config = dict(
    norm_place='pre',
    rope_theta=10000.0,
    bias='none',
    lr_mult_o=3.0,
    lr_mult_down=2.0,
    lr_head=0.00626,
    warmup_steps=200,
    decay_shape='sqrt',
)
Each number is 128 + 24 x the weight over the matrix's rms, rounded and kept within 0 to 255. Layers, rows and columns count from 0. Numbers have three digits each.

# down: layer 2 MLP down (transposed), 960x160, rms 0.0864, rows 322-364, columns 0-159
# up: layer 2 MLP up, 960x160, rms 0.124, rows 323-364, columns 0-159
down322:128116105144144144134149158098126092150139113138114115129092129144129144111160078109100156139138107141135117134142113094147141130152102122181150115124112122112115178068158117141128154120132116133115116105125103085137181114151142153138093085111131119132162128173109108134108087112114120137110129111099189117082117106087124115137123183136172174115123114150149105144139131102142118117159087139127104147130139136161163114122138137129139122121150130146152084115136125123114145171089186
up323:144115123143126122157112116133152115131118116140122139138147150124123151125126122131125148110154150140152143106123126132127132137119154142145118149124139143120144134147123103105137134125113144138155111129164119146117123136139137145127117155117124124126127134154156144131137126148129107135139127136120143106138130122161129116111117142135117138119129133119134110114141142160137114150144110131106134124144115103122104111149140141134155112130123137138135130126134126131126120131115139
down323:127106105139107103167123122129165117121095133136087117151158142142135125119114128139131149121154142125140147117123151124126124137117145138138102145119145107131139147154114089110122144110139127135131091130154121133115113132146141140127116160121130142132125118139173147115131146138127111130133138127127125108132124099165127111125112125113104135107112116124135089120116128141137114148143094108091133101116087083140089098175113144138149099141120149151142144128194121126118131134122153
up324:101159099104097134173154142116141124143091159105165127153162152162143111164116148175156116143147118146116138114166129140163144109134118143122098158141134094100139122166142135095158112115127118170108162122076149164134133109109101149167141110132120128111115160111120152146085119121141106162129040111123152097096092140141116107132097101114135125144098109152093123092138120186158136117131130132138148118155094136130124111096144162077098143121132194149082148131146108148131154128153146
down324:163091138118112137133117134154168164131121110133140105145093109133109137130106138114133129112172147137148094156128156100169115154134157123178132120120112091138120103112115093169145111130125144155082139135102157119161099110130169119134128119112153158068123156097086118106118151109098146133139076149157135133145104111118123136103107146133082158126122163106121147107137117163122100099164131114169133150091116120145084112126154107146127109129187151153122150119185140109135103116085095
up325:131120130129108161142132142127142097117118160133118093149140169148129103135109136111134119137125149100116108126105165159158101178111130110131127118145167126135131153137129081123117136123126156089101110117138121160135123114135107111110124134130100111121151134160130099124127116121126103116157142119165121117117136132096160125121158115156140170123141139086122111127138088158133122134143145112146138163126135128139152134151090130135140131142143083167123106118135089083115141126108131
down325:147101143122108121163108100127101127143116141116096120129124133109115114153111158147118143102128145169162122098167115112124099125113111138144149133113111133164109116108116129151123117158113126079120163142139106114136152122097079119131121175131139111168132120120079130144101162135131121106097104126144100133123121107099127150173147086171098146132139194107161154096104109132076163144124133118128167125115162146153147113125111132117112131151133125116122136166165163102145117102135143
up326:116136077111141087136148117118129116103079144087130078140134135158087141129157145139138069092119104108122144158134121127110130125172165138140139118148105141132132103135114090123110119110127126133150125116130135114082114112119156104121122123070114153114163132104130104131155132143123140125100162149121114059127139151167126144160126135084110136131159120103145125116125134140124131136141151151146102155137124127126118123171145085125080115145135104098114122117161146114130128132087102
down326:151107071115126118144093157170158128160167111114100119133121144117138112174112111132113117132130117128146147132100164123116126129087118139146144138137128145106161121133159110141136138141117156117114100145118162093124164146077102135155109137145164112164103127148108131122151126125140107108122130102104183110111136075106118123104154127141104128102128089111117139138146150137097108083139134119108188144175131122103127121101089150131126090130108153111169142123154120129159124166148155
up327:156145162134114105138101125141152146130119103148175103171150159153139120145149141183115126105123128146131108094148092122158150186078132171156123079128113070148131154149134135101129132123103122119095128180150170137112146104116124129151189105159083110097168142150145105106131133139119149083105137077129146146148112138107109107097109168117152074098120111106144155152098094120157079139111109144089122117148078120132105108144115142160138135134121148092131134137113130127140097151095129
down327:140100139129141162089112116165142127119157112160206127127172126097137092127147126147105112120140148140140129119130146104160133172091093126141118113136141159176112120122094118114099147098103171128102136116118151105139115139157138116136126128132133101123136091071108130100151155135122145098156122139158102156161100125143085129101083148085143104148107138103076117131100145133164157118114132139158142131118099087167099090113144121147128184149139138136117120119104138101147155156115152
up328:117116130154112151132123145135152103149113130146143140145179134133120116124117110159112128105109112126139138163125109117108078137142086116129138137109140119147157131128134129116126122154148127119134125090158096131151102134125110138122087139144119115096139130130094146083155137103138110131093127105138127098150102104158140110133139155129128124180105141133092134149085092137119109101113127069100121131150089122093117172150093122111127104119110103139132123129142138174140110121127121
down328:116170165138146166154091085168165129156107145163139125119158143113091153102148122150135091140141138124131126134131166154134098125117093155103137131103110109149104165091142102089121144119105122146145094125127154144143145122128117123117073133137126126143182099147135128098147110140122107130115156108166097110128124096147117139133136107105113146109137114138104149177123113145118122101086121140127151117141109097104113127142110117124170114117130144128100132102158101146111145156117125
up329:104180152091110112139100130125135172131133135142125132159114113137111128098137108142114119136147149103156162126138163101143125083134124100140146130160168126173128103139133115126124168123147151154145155150153119121122114117131116101142129129116106083104106115129169151132141134120113085108106139122125177127123166146134149112098093109135110114148114136137114136098158142114117127145114121082112137134134099120149123129137139175183123163120133087124122094104130137151095122144116112
down329:126142103151120105138125119141123131107144163096131162067129162109142126145108121105141149134134114132142111128136138157141104155128159111123126146159136134126095114073130095139124140146090093114142134127136155131103142149123139112143132104133117108105140123136139161119137149088138122067148135186129081110182134093141147101141087118131125138110155109116138135124137132158124129109103148168156163127116074153143082085139101146088126121143110143127130138165147120124148127115120154
up330:140151147127124107143141154105127159140124096098149133137129158126118081133134169113088172117141115152156175142116087141144123135117107089126129122094143111135152182137105097122073129098169144134154153141162111128115090108122087112143124143125150102149165131118110154124092131113113185147133117142127147120125102110184156129140133145136158166149107175180124090077092125155127109108089118146079142128146089108108101118161138158119150156137128144120122098110098139159124107126132074
down330:112097119135127121169075139134135127101138146185070122152076165155123140140130160125103112150097137101135147135162077140101105102137116125144134136124153117122113149077147102082150121131135105088144128121108170153147125145130083107154123123111088171127155127122104110149109125133149148131131138137123140128112117099153120140110145139076100172141200133148149127128124121129172118145115121120155153134104137112137169101146109143110079115139130122142160126104134136129128100126141148
up331:115117143118117133133157108165116090114108105156122085119102182113143154093116129114122107124147116117138156163086094098128130151099142133152113136116146125166126174157162114100123120117128113081138122140152108135138132164146126145143123149161115116110121134138130163128094158102131094131173122181159100120110122133180089130120104096135121159115151113127138131101141151105127139131180142144148106119061107146099103131131124109152097148131125119146147113110128149150122143149117128
down331:148144142127138141104137080113149179150118149080123136134159103115124151166131132119135114134113130126131130126144177151151128152113131090166163109108084096089099111134108132116166143118142131167128125107100131134123118141145102116136095140131116131118118122128103124129121112144097143116153143151135089124163138128123138094130113153169127111125143090151123150091166087150122127102124067178115150115126124053098169146132128108135164147113161134130110089130202143094126121142106117
up332:082135139141151060116151099115078192113121138142086077154108134109078155118124089139095108117129122135136125204162139155131130172121155145127120110101145186108079116148123143134130117101186158141087093101083110131081099109131136093136157115120107100129084120113121130115133130108134158154108125138125112150124114204163142166158103099141119131099126124145146131083139146142133144126157094143161105141113095155120099092091145155127135118177171133134101193134158140121100098103089119
down332:118127165097137130099135135117090123107130147144086166167127117111140123115165125092132098144122096116114141139101139114098190102124078119149144118123148099112108167159134092096139120090148146153135128099149155156149147156114127127142145154138126080149116179173123100095124131080171132091130156160091177135101142177120081129105092177139175125119132127147129211156108129121074097145122118102147175143125114112112160144123110076144153130105142104091122101132133132121138125146117115
up333:105158100131123105108169157208100093105141132105116131118074115148129140115121125154141105114134168119109103059068099133157096118143140147170168146177121108114109060132090123132193133128099124103090123153105165104067171167128132152183196101059120161093112104105152124097118114070111060115139153110176122114123086106127112138098164118071123136124163077146144113165142057128174097159138144126122161137112122181159178082078158095132108140158146142141122117125120144082117172126126130
down333:190116182114094125121158105180141169155120191096132129116084102097180141158116091108101124142125154116129110071137151099095120115138114112157145119103131116139069061131130119098162154139141131073134130126158127151145150173134117141111140157081151200105140126147108122088093079090129141166117113100175166124132108144099090147112102086102099106143205127116208169138138132148152139141100118154113149138168113173139119108102155123135153126115082093105130123121088144086085157160130130
up334:130108110099120108148095086164158099156131078121137114129105154133107097104165130185146155178120125088145133104149142124089127133132106137124095110143094106139089090116096135106145140136182100152137129159175153148125125154137142125155136107117119126113073124171118140146132153146123129098132159114111157135121118138167137116157118138129127129115128165146093148101186085074157099176138141142123148120125121110095138148112110110159139126085128113118154126115168087128137101155162101
down334:123139096151140138133129124086120105139141124147120128140150154099171101123119109124153115121097136150129096154108187116133099145122084164126150102158125141098142122141121120153116153130117183116118101139110124130180132137090109157132122105128123147118129077163144167110095146094134107130165120151132116119115106130113121150077117125082125130110119159194114149114077153119144115089147100120120130159174141120111116131119100144104140157076115105154131155127170157136120132128148129
up335:132106140148107140112135105115129123110090096096116146132139134090111124122107091095136144118139134127123143151191154134120129142100135145148108108154124165129160148144090094105137105112169137090119079140155145117114129148108126082140149141127137108117052116161119132125147096075136131140114121088204149142125122164155164114124113123119132128093138113087110157149120097114109153132089113145170140147131119150122111138133093146134109146160117141127137091142119127134106130114140127
down335:163112158142117138134099158137134113110146135067108135106122111133157120143163139130119125146130033124172106116113081128162156122126138165119132150100143151114121133148103159136156135123086146125088166119117153117127129123129141150149131157100117131119117133120112118158145141142117149124115082086131100125130117145075108126145145123147135109149107119181153105117085129122151142105153122129146118124159148131117112150138146148101130101115151120121094110119058130181143117131140115
up336:158135096146127119143106106120092129115174153125110144150130140133115136150140147159132122131132132079141125107107156140132132142129158098141125128137143132155147115074123094112110094162130105127158150130121140113119109151131137147129120162124132120133120104171109136082146150165161136157124148139072121123154117120161110164105100109100116114118136120130133079130122174124076124143087140121129142094147096137172111096129143121134119100128159133162128164118119097137095114092141124
down336:138164104096118138147112132118133155126149142107132150086116156122117134095128145141134109156122095133106149140162117160151118124108134128131164144125087132142131120139177142122160166165125136114093168130155124138101126104140142109129154103124107092108140149133131127147136117163136092108107103152128104173142116131110082118112142107130125118181129117159111145080132118146170130072143120118154095149130131099083174164111145159125114093125104112114111115101067155138132117152150113
up337:165152171126099129114138127143183108124141139126117098125103099134112099161129125107120131146121101132129112119161162132125085101158125155113141137172134105121112135106134151135109102127103180119107112075164169106162117133130165112114119141131073136138104098150176122119132147101137084112101130095113088142169116085129101150145122139129106113115115097118123117093120096123094138110130102127155116139073101126144087156141141129151126098102153123126188176140176118124131159149148084
down337:112138119153135134156150129141103133140130145160125094134125181147131126153099128143084132141116179098135113164073070120173145109178156108145127102083109150128129101140109129128102128100121124099115146114088123144111169119138163139146119097118122128121121132102113145132146118147140109132133148129157121157116131128127102134138132142074144108111134141110117131138109103138139139102125150171096141157129163104042187122116111129118147148169122146143148150118139120136143108105092114
up338:093112137139115145152134092143135150165100123115100086117123127088126152114105102126099116092154111149137147111137119162143111121121097147147115112117117149117133152129079110159144140104121131144131133107166161154128189144117099122130081162122134129122143133143156153114108101118151160120090118144136114172124133164121126117185065120109150117111100162147151116126144140115146104107142102089087168064137118131110116149147095149097149141086144141108152129134105173120119088109134120
down338:103138131173141106120171118129146110114158130146123188148073104121131111148086132084076142131094153095125132131151119118113138118138133145124117134174164162139106166151169121150109119131112124161136124094116119116113130137108093135125116123116119104069148127086126107133157109141152104126132130110106155148116136152100085150117126114117118127134103157131130121141127115154135138102118135088114136124172126131136120182137128136090139132154160184136141156149094136097133099150111125
up339:087127150150135102155132113190148115089124065178092139100126105089159130163087104144117115097111154136102117109136108128097089102149077096148080114119139140108118132147130152147077120177136135124142135139148125097166141124124125162131098128133095145128154121172134123117144172180112159124165131121188145150150114135134107130125126137144122139152165158154146160128147136128126094150153093172133130089131121116085133138163081194126105150112109136136145114158078157147135109093159119
down339:121132098132202143149119118154121136144124124100141101144124127111120147108096141142103106135163138080131149159127153123122113129091114062138136152111101128099144124117146123114084083132118128135107111115130135087146164140097148078132130126126128136099115112128124170139143099155104149126121121124156183084123128148121145146120163113175120136115105184122118148092144103175116148121115136139154141128125145169113146120134122161174135152112158154127135099095109146119113121087123084
up340:137161111119113084155112140075157163097112078121131120129135121130111104140129157126104129156139136086167110149117123118171143092159120136131110132097139130140143173103141142157146139133124154139119164094164134124129104131127113135129136124141103134149156115155169138139149138133095166100111148127114142116131131072050113089132109155139093131107128120172137151121145108128125100110126146171114105136104127114142157093156137137160128107131150126178117095106148151145069180130081087
down340:143104137111092103126161111116115166104104130112097158158145131145109156117135114144148178109109129138137127079108126182124137157144127168128113126105137136158160156101099118127102133136132132124113157140139157087138096133131146128124151087086112111153172151150169104129065138137147147119121148132116149107092122105101128124138173133123096147097135101148136161150125111148151117101140132123114158129082116132142093137127160137147110100136136105198139103107167080103127124084102133
up341:135131110141140090123135085154129139125111138159136139114141154146126092140134122140105140104133148133120117189120145077101121126118132116136134138137118109114096144147123129110134159093102105086147110081122129144141157107116075113146132105172119180120138135129131139153086101173162136148110101186101114160100125142111127102088159166129119142075150152116127184115108122135118102152112101136129125128128153100093130109163114135098123108152149157119116129139121108121132104148138153
down341:185168125153114108100146110155129119147127148114125113107121164133146114174155114125111151127116150121102145174118172114116111089108123128137117113150115090124125175100136130156154176116108083120106147097112079152098153150129100107144109133103159137110121153119128125111109109109134161104124116107111137169086122125099142112131155164150131112096122158110106135123115155150102103120118094101165138156159117150140129110183109100123154085164126133082105144166186147112108118132137128
up342:127107102119083130156164132073071133092136118141113103176100136159111151139147132096144136139148169113145091135170130144130179152128119122160129160141133107111155154124125135145124152117118133116120117068123163099124082120122115092135144099162141160118102117117110145159117125121132134156088115100134087122106159122142142143139125127146139151158147154120118104141158147164135132101096111136123138103133111108135093095132184138150106175095122097175144157161139141074105172114098141
down342:086156106126105135153140140090049122093135102126117130186113136153112138116136140086133127123133138142142109130122149107142145105143171139135114153155115078098141161109117159139113156119119119106133140092128149134131094121140142104119154133157161166107110115154135110142135087088109150167106111107108100117116138101175132143129124118160143155134138129166178096160139129131124081133106122142127159115152137133113098110126162127145083144096105115161128162146120126072131167108117145
up343:137153159138144098120140187140120106107131145131131101153119159114149137145143131070181117127095142041164116165060160144140172087141173126100138148169134109104142168111099126126162167089136131129114110109110174157107155119113164127096148162082164064104163128105200048135136075125120116128162179123093170130086143118069150095077153158087135137096094151169148082123137069099140112138166170135187180193144126070151191125126106164203156132164172116158122131085056064115178145174117110
down343:134072130116145158127142077098107149149108083155128154110120082166132137077104112207109185092187124199121146112183101120140094202131071162153087119119134146173138081158162129124115052132114099111140140129152103119140097103145120112134045117164144196158064103117095214150132177118145148144114092149169117137159090118180132161138121103170142124158147150100108169143107182170113148106076068119097084025114161164137085150113137091079102114105116130132152119130153211147094127091142126
up344:130152125109124097140119130083132140137100130133122090124129115121145142130127113150131152131107149115118139099120127123119142121113120084123118109169114054116127122167139133121156135119120114123148130170153116092099116127114106207101192134133128143129117153101107145104110119179116079132140117117165110118138134126143142143181116190139119201125137137159141147105135089171103138116102123131104135158107110101142097138147130154142136085186128105116138123112089100141153101132107145
down344:140123122168106107170139141086165148080088120124145114171139114137123102150080112130158166108093125127101131168162151070112158086125181124184131139146151134154123186138162095088068106115148110133110105122098133097135155132146112156147112117124146176160077095102178141136136113111152102113150113143106181106082138122139155103165083140132128155128108106069142129121131116155131055119091092112139116111124136113118144168122123153153132112200116139153105107152169123117117124092140162
up345:137107137157129121110120128186122071145161147130145098130170094165148126121127131144145096126103116110123145153121126119112173127150131103116120128110104135113107115108140117141129120130144150169090092092122126129123083146151143192082121124118125144098127093107126094133173149159162192149128127154155137097134144085117104124161130147139109152102120095137140108107141105156146112117182137140115142098177145126139139102101125102101145100130152140135113135120149120125136107129126143
down345:149110149116136085149139138152172106145115142177120111122141115130146133129108125127149141125130152083183129113138127154104127136136129116130154144120159111139136081143112142145082141140156128113092118112154140172126100171112082160136140106103124149116126058156150119160146139116114123107127112150159103159151147109123085079164140111120109139127115111116093097126135111135118117112161101113085124088129096106139106141171159090121167106148145112141142103119175136166140129134103122
up346:140146114125108133148130122150103151099100127134115120130157111109135111123128114154136148142111143133145104148123148143131157142094134119129115137111134133086148124147149143084132123111124125123111105167139146146118144121160129133111147164118127132125126152133148134121104113147147150133124076109129106116123145121124149119182119134130111129125137124152111123162145115143144114131133106105114157151146095125085142126122113125148178085150139114126163133108062142108131149117145122
down346:134135120131144149140154103145117138094122143145104115114160100123136121073123119158122136095114126141104111099131101125164121078102136115152102136143157159121136109145117168138124129127120139117149121122138136140116142131146117100108165138148112095147118107116138155133115087163147149129140138117105105122142152115163141159110143141136132130133117098131132127165144149121117157134111118149110087159128135119137154141128132130140140088103155118127135128105089182101113103091176106
up347:100105116129089129124126131100145107116132116095132131124175161152140140079121165115106119094098132153101131123132112152165137116099094101136144108136119093149143112102139112125137101117114111162157127095137115167141137091088110137131152147140112121077150110123090193126100139092143130123110161136116068109164122055161137110158095120112093119139148135112139086133146123147107115139124128138150166134139072110137102131117156195105115171132088141142144140181122169209107123137146102
down347:157113129158114137132149149130112187123113152134124133110176127091148168120132178099108070124144126138127172161157135174162135134178154136084107119104103110172131110112145132112152111158146116150168117100134144119161176149138100124093101146161100108104143141109138121084109125108123120160036134119092089135127162100126109108133151120177093075157184127118136121146141105081128115106115166114129130130119142094107131152154140130106106117120116076154136112137116146137118115135100117
up348:142118167107118096135129156105144159095103135115123150135141122143123117085134119123103184193158138154155119157115139093130145152103150186126134159133154127132133143114122110140144123097129124110106151139135143127146069090112128114087129117124126142120121128128123132113170140145114146098112141147141130132141128162182094130112133081132116107145113114156167166139144128088112100107076145143151163141101103128114120142150134117137168098140114103182076095127118118091112171125112100
down348:107121108123107159087122109104123164110109148163138100147138157118150109161154113138141121085108116108079163097111119095148104127143106115111129129144123127083115125131146142125157159155108112109201135140156107135116179152167118112110104147159110158151131106117116105111121133118157125144172152088152113138136135100143157171118113136137131136129112127098134127131129122143133103132189100129122125115093121157147168115089140133137120125098135101123136154147141106110171103099131123
up349:140100112128129132153136116173109130112130117143159115096128096155113139110101082134097153125089168161121154130121196094081157160120127068150112125135117165139113094098102142116115149181112169138109102157153186122138093087143135137094144118126119079188086123139173148117177144124101116114137080095182104135164121154117129117094115085116143139120117094113118098126160118161137134095129111117117136101138097134135099112152159134130152109132138160120127108179133107110110119117133127
down349:129152107120162097081109123104138127142110104139128148156142094124130101098085106136113144109129159120145154107192181127153114181117088113149162156137102111103125125117097148144196130114136140128169155111115123145148129104069162121094135135142120185092154134159123146097105112139122099165135132188164137097154139142175153150101134160114099154121135083101075154140105102107128093138118108130134111128114164171079143141106162103121094132123109107134128101128124106130131136116134131
up350:123141086098142094142073116131121114115145103169170108116125190139117121159113159118123126117142113094114111144124112133127127120082109150112128152149138150141154162157186087104087115115104101137128142161163144118138155155129143159128138140095128099119106124097169099120131151129124084135135127110098082106147136108134096117150132084108068157104113097117133088138129098158134120114151133128151187143128116109170115128179129127143178162140102141140125145134131088139107162120114111
down350:117135145085142110101146107137104164126111109104159108128082153129124122093134138126073163105167181129125083097165116165151125106129146098105075122125167122147119164152149124131123173083124117131093129132138121103166130125127167107137196177141155147144100134126126150110124145110141118131148125173107108102135162124117145117116169095107135151141169125140137086132094097147089113140159092166122136088101092131127155128129104107109126108131094146164110168166144129115135134137120119
up351:126148112158103088167102094092126140131133118138121133138098115162122146153100125134145126141118185122121125120117135133106163109122157147152120151128125115127103134158125133146098165125131113114117132094110142093103113102114153175113135126128113118116125127118130130136129145147140125134142123100113118148128124152115105124103089108118105110106148116097167118126111132129122148163109123126138141137125098094166119093122142140149116116095117120139132138160126118144113130125133138
down351:120120123115097134156113147110148135126108124125068131122154149144121156123118118113141145137132144129160112113104131103177117135140127109128108156122132084123081087150107137117098147138130134132134112127122097137102119100083152149109095125110156174113098128160145156130126171093121124117155148110127168127151114117162106119131135151125099143139144091125119111150108140133156123132147145110125145090144142112142126112160123153103124103120120133145099173158205093127123152116113149
up352:135154135105082120119126128154098110136120147148136141143157108124106108124129120121127147150150130090108129131136167156104120178139125090153163127089159139160130111148136159137142118126130133175134130089126130142109065108144103134122140125133145150174091084141130129141141078125141109150121111153122107132108132119173121120121135129131123153113105127137096133108151094114107126145109130108156163172170142109122142116100141119161129074108136123116166150109151098089132109088122099
down352:122113071141101146144144103142090123086165145108092112140140112114113159123156103117087132117132143125150135141109119125141100168120111104119187116134150061146104173147139128118180159079104130111154121099134131162136128112119108125138126124125137185152154134150140122108183147149120120165128097113143086159136180117165107141115149126108116150112129110138129123120128094149132110121112128099118129119153129126143150086163125124130095145143150095141148138123120054155126138103130150
up353:131156099124136153093100128126146150137125084137143111120178112156098126095137079120126143124124096133112180119125108120107127134136135071102126150128150127104130120153160120146111137171140189104108114143162118153127111126157109141108134109093184162131114108136105135145172102082079100124162111129124153129117163111153149111156116144118118110151159159113128125136081166095143153130113110114105101122143090132145088133126128110107117092130125119091073141133155148153108092117149137
down353:123115171128133137162136141137099120121169127154090152159109103151124144144156176104125101130114140131091141124155091135106166146117083156101145114147128176107125163132108147120118136130091116138154137121081140149155134142094143088132121132122108120147119127106171129098145140144129135129098153102088116152125153110108130110097117112102133087093172068141138108151168090166097111129154174109156133109077112108105140099120086114164132124150145162146175150123168102109175109090096133
up354:105107112163147159126115110125126123127155127102160139133158150124133130098136112119119112130125139173112138110152150119117151147119144134141142134152142106137148130109114132113115130143081117086126113122116130121119096120131181121104137127103160116135113143109163114133143138125097097127140107135126139099123178124127090140099109140135118116110112096108119123135140157149140125112107123136156142128149089132183128118161143127140123099137143127140147129118127146134141138142159118
down354:155092099147112127161123163115149133117089133145082131117177163118118132100116153133092143113174167127121154170135153123146173148145120114136126135127147122109095157140133132104114171148121139143131087106131120097111106118130088110159097101098140138126106113157176152135147113126147128090135141136115071126135141082128127151138112116081112110111104115138145090103110120128108164119140140096100110098131115116130137122184153139117108071159127160144122158151200148144116150134122142
up355:134152091102141123126120126114125139143116101110122106107123147138132127139128120169127159140142137097125134128121126100124118104142110155100113099140119136135113126140117118118101096135126098142146110198127112090131120114123136105140168126083134144132122157164152154137098113176108119148140142141137158151136096158180127114109115156131098108148101131111112146103132119147123094128154114177101104135142163089159154159119095151107110098121151129118147154133119117154147124171158146
down355:104101129122136125122150147113127142127089117122095107119141162156102102121112111144086163153148142110133152126135151128129097100132096149126092077137144134174099164138094103148121113139167093147145078143128113132095097108152178111136131142100126169127142103169153147133112115115120111124164160125133164121101105136158134106134113113117100139122091129100107145115102152154112124136156110147082109119147127106164132126136095150129146090141132134137142158155197112138132154147154152
up356:144135113068155135118166133114131150127106089123102138139132143146125166063116123122105132108128144124128117147118104100158112125166111108144133134151099111116130176082123111139086142145114150147153085148163133148128106113125115106132128144123128148124159145108179127090128119147106132108132125147071082126134170091115150139156068149156105136107127102130141153122163137137080110111114130149138140120119108138154132132149164110111105096156113137143123121124116136154131112129168121
down356:147125106101116113086120108126088122110146135121127116153161154154150119100122133127131117114169105125139160154150116114157112149154126122104130163122129163104125177068152104151113145155133132154134109157125136117099127129149123173145099086119106107133150107132172141074136153112157142140143125155100114093105180135109138110153120151110059157111111096168100128129141121106111110089122149107122143145121111154149121166119147111122130083119129113120105118122165131134170130123131117
up357:139100140110103117166119131113132160109155134136134123125114159144151122133147159146125116117131122128131119126130111112106134122132123163147115121121154113141109120106133113125114137105136102148154134109119135110140123135153147117120135152107120105133159143117096116126152136121128127109122130145151145096137122125135131135139129126112117140124128090146111094129139111136148123134109112104143163120134092126120128136136134118133110097134146128132161117148127142099139136125118144
down357:120099115156098111162114137128146131102128135141104120155133141122122096135138152131101109124133125128156140163122126107132144112124128093121120138148147129103114144127092113125112122110153159138151090085124158102136125149165157131168101134152117145139135099117161150107123135133115108132142172136140124124125145117155110122131103125083117132103122104134109113147101119135138117111141132075098130133140102091140109091170132142155111101165135145108174156132208159137127112118131144
up358:135113123161139136144119074102152123138116149131123141129110127129150135154110143162151148082134147127126150158093078128133137164136139151111072126142169114126121105086122148138121123111128138160101149148123128092152106134166093129122114149097151163133111141112084141093151119154123117121131103149116110154095174179144146165120116124124131116115188099029092098114105143149128134164121120143113092076137084138108109142169107133104120131144125122102126087170155109125116121136149162
down358:172168139165131122136114091130124142153153146066143151102113086102118153165134101082150113106074134101158135146112139152120131129131157116127115097136128103110149097104099161125138153116139163139120137142086151099151140167141099160115159123080143135094115126134117107121149150176164105127124105136052115164109165143146148130113161130141139117130128115091095119130171147168142142178125152092089119097116110141102155116125089140142123115122110132117110095136133135145121114152109121
up359:112139136143129100103141129117106125132110175129095138143106127116151175152084134109113101064182118153102106164133105120132172153124173102109169155184113116102117125137154137128128171103136158113076131104179109144141127116087149108130139112113138114067114114100143144117167103044123137100126126126105118128181159128104146145113102107158156083148160098147224181145126098164160150150137098121164108128156107129153151144160124092097145151150183122114119150155113145051114172129146122
down359:097177115143159118118084162139067148125160118145091140124122099126124141105119087153100124123151089161107151129154144125136106149114168151111141134146119122082147160138157169093143156104139147141122105116135132139172093129150107111149115085163120124138165106157114112130133117126126125117107111155147121119171121130066184107170145155139106167161078159151102124127150132113106115123117155146111113111131142148099074184117081103136103114136120140114116124124046104164143153117147105
up360:144153125144123104126126122060123147129174109150094116105138127159127147170141085126163153058109158097114133172137152094146113146143091093129108148129159128114116118174170121146121121135153160120137114101104106127150156153135123138132134122109103112138123113117155124108098092126135078126148125099179127129150115135114100126152128092141100097114162131087165105113109133161113116141180134157111179136142079125110135124173140124098091158117078130122133153178102136141135155132169135
down360:168115127151107113103092131129108105115166135103159123147142120113156152081181111081153153115111134149162140147099131112167151103086098083148113112098128170116200139111127111122182105129145141098118119086084109128089134134107127132140126127111109123147091127093145122111111154158089140101142093154102123093173133146135141176130147144132107126072103157089150092107152152124128130118152126151129165170137147126110114130133141152099128125101116165148180163130131129110102147112128152
up361:139122118099153151117108126137127118127133155146132142136161123099118100090143112157112138126134118152137139126160119168121102096145127145139128094141117131151152069126132118132124104103133108136119123138141093191101147137114139111165127166126131146119144099124115141139128121103124140147111112126100124135122130076150119106164103148103126139115096120135132104139162170149101115099116134127105118146150103140139124097117150151135101098122140112128115112119186156124106101081130110
down361:110127125164117098129094150106142126152146124115132128130101132101135133127146165136138120099131114121122123160144121105120125160142091129122125163134128115148097179132130133094105180115118136126134149080091155135104113122151113108122129097126102157073106162140189086087108171148105105110136151145121106141142120160101134135141115153144163096131129141117089141139112120126128151108126133104128167117149128105123161126152144122130136107142106100118124103135168151131132137129164155
up362:119133121072148104134169098115137090109093095167065143121137120167119120165113133139118101115110101104110143151173095069134177133063112089156085136128193144148147145155131128093050099152097116120123128156162129113108164143151170156129151091165131148126108091169113112122109143126124133158124104118137091125087140154161110120161158115162146128135125135133116146150113160101132138156162115149107089116135147104101097104114115138133155109107107127109114181172169127119115109155116169
down362:099134136140144126123158113132139109099105129133129096080132139146103149137115119170127089125106139114136090162159106105125185135066094095168091108112108122153116110125107105167164120128135151121113148110092092131131118130153173135077130119133131129133129095121116112145149096129109193134106150134204121127137125165128098105127146083171153096117151122165145118120108169098133095137138123138150106119146126161092114112111122118150159121156143114107151185102160193155156135116155107
up363:114111155131125096135157137131119145092116109127065110174118141113113174137093140144152167155153142138146129127094107124139137121118144135129121165142123148087138147122092129102166126081097135121069124087127160161190113141118129095129146146165107088120124146175117132122132155152140118115096141132105116143117137118098093145118114144097099109099159137120133149201154113125154110124121116095160133155193129128098138145178137140150138107142104101167125129129093146087121136172111132
down363:124099137138092129104171147111130161106137122125168061121161125166119141143146125167143145108144093159159126167093124170131083078182115085128139126158106153099132111139101127153131090134101150167127135147106087107150057155136152131112187150122133111131178117108071128129093114130123112131158103116150115148134145107146104155159119118113130158125128155086119163136148171096144121147129140132160103142151107151096123117119140147082090120180139094073156118119089131136136130114106136
up364:115094113146148116137106163182159118113133174165107102136140120153128113160147147149137108162094100094149105162069109114153126151136165103089172121164091095089104142104167144115086103130130119092115135133177125078106114093099161110117143116095133131111127113166107081131126114146119142131093135119138147080105092160112166184133147131133122124120116076135123114119115115119129104085113145182163118148112130141131150144146134095147137110132115118164154107126134152147144113179092146
down364:191061129109165107131157149153137082177099160127063138155134061108137136122138135152167170122101120114123105117093078113172143172160135117106114113137130156136158145092114159102140126130129099131136141145156184121101089109122110118108136121107172100114123119100171127110163110109106164091153130109067127144133128102132121165109136106151094097128162101128132141112091123111125140128107172143144113091146095130143137135167123110123105134135183179125155140110118130137133121142174111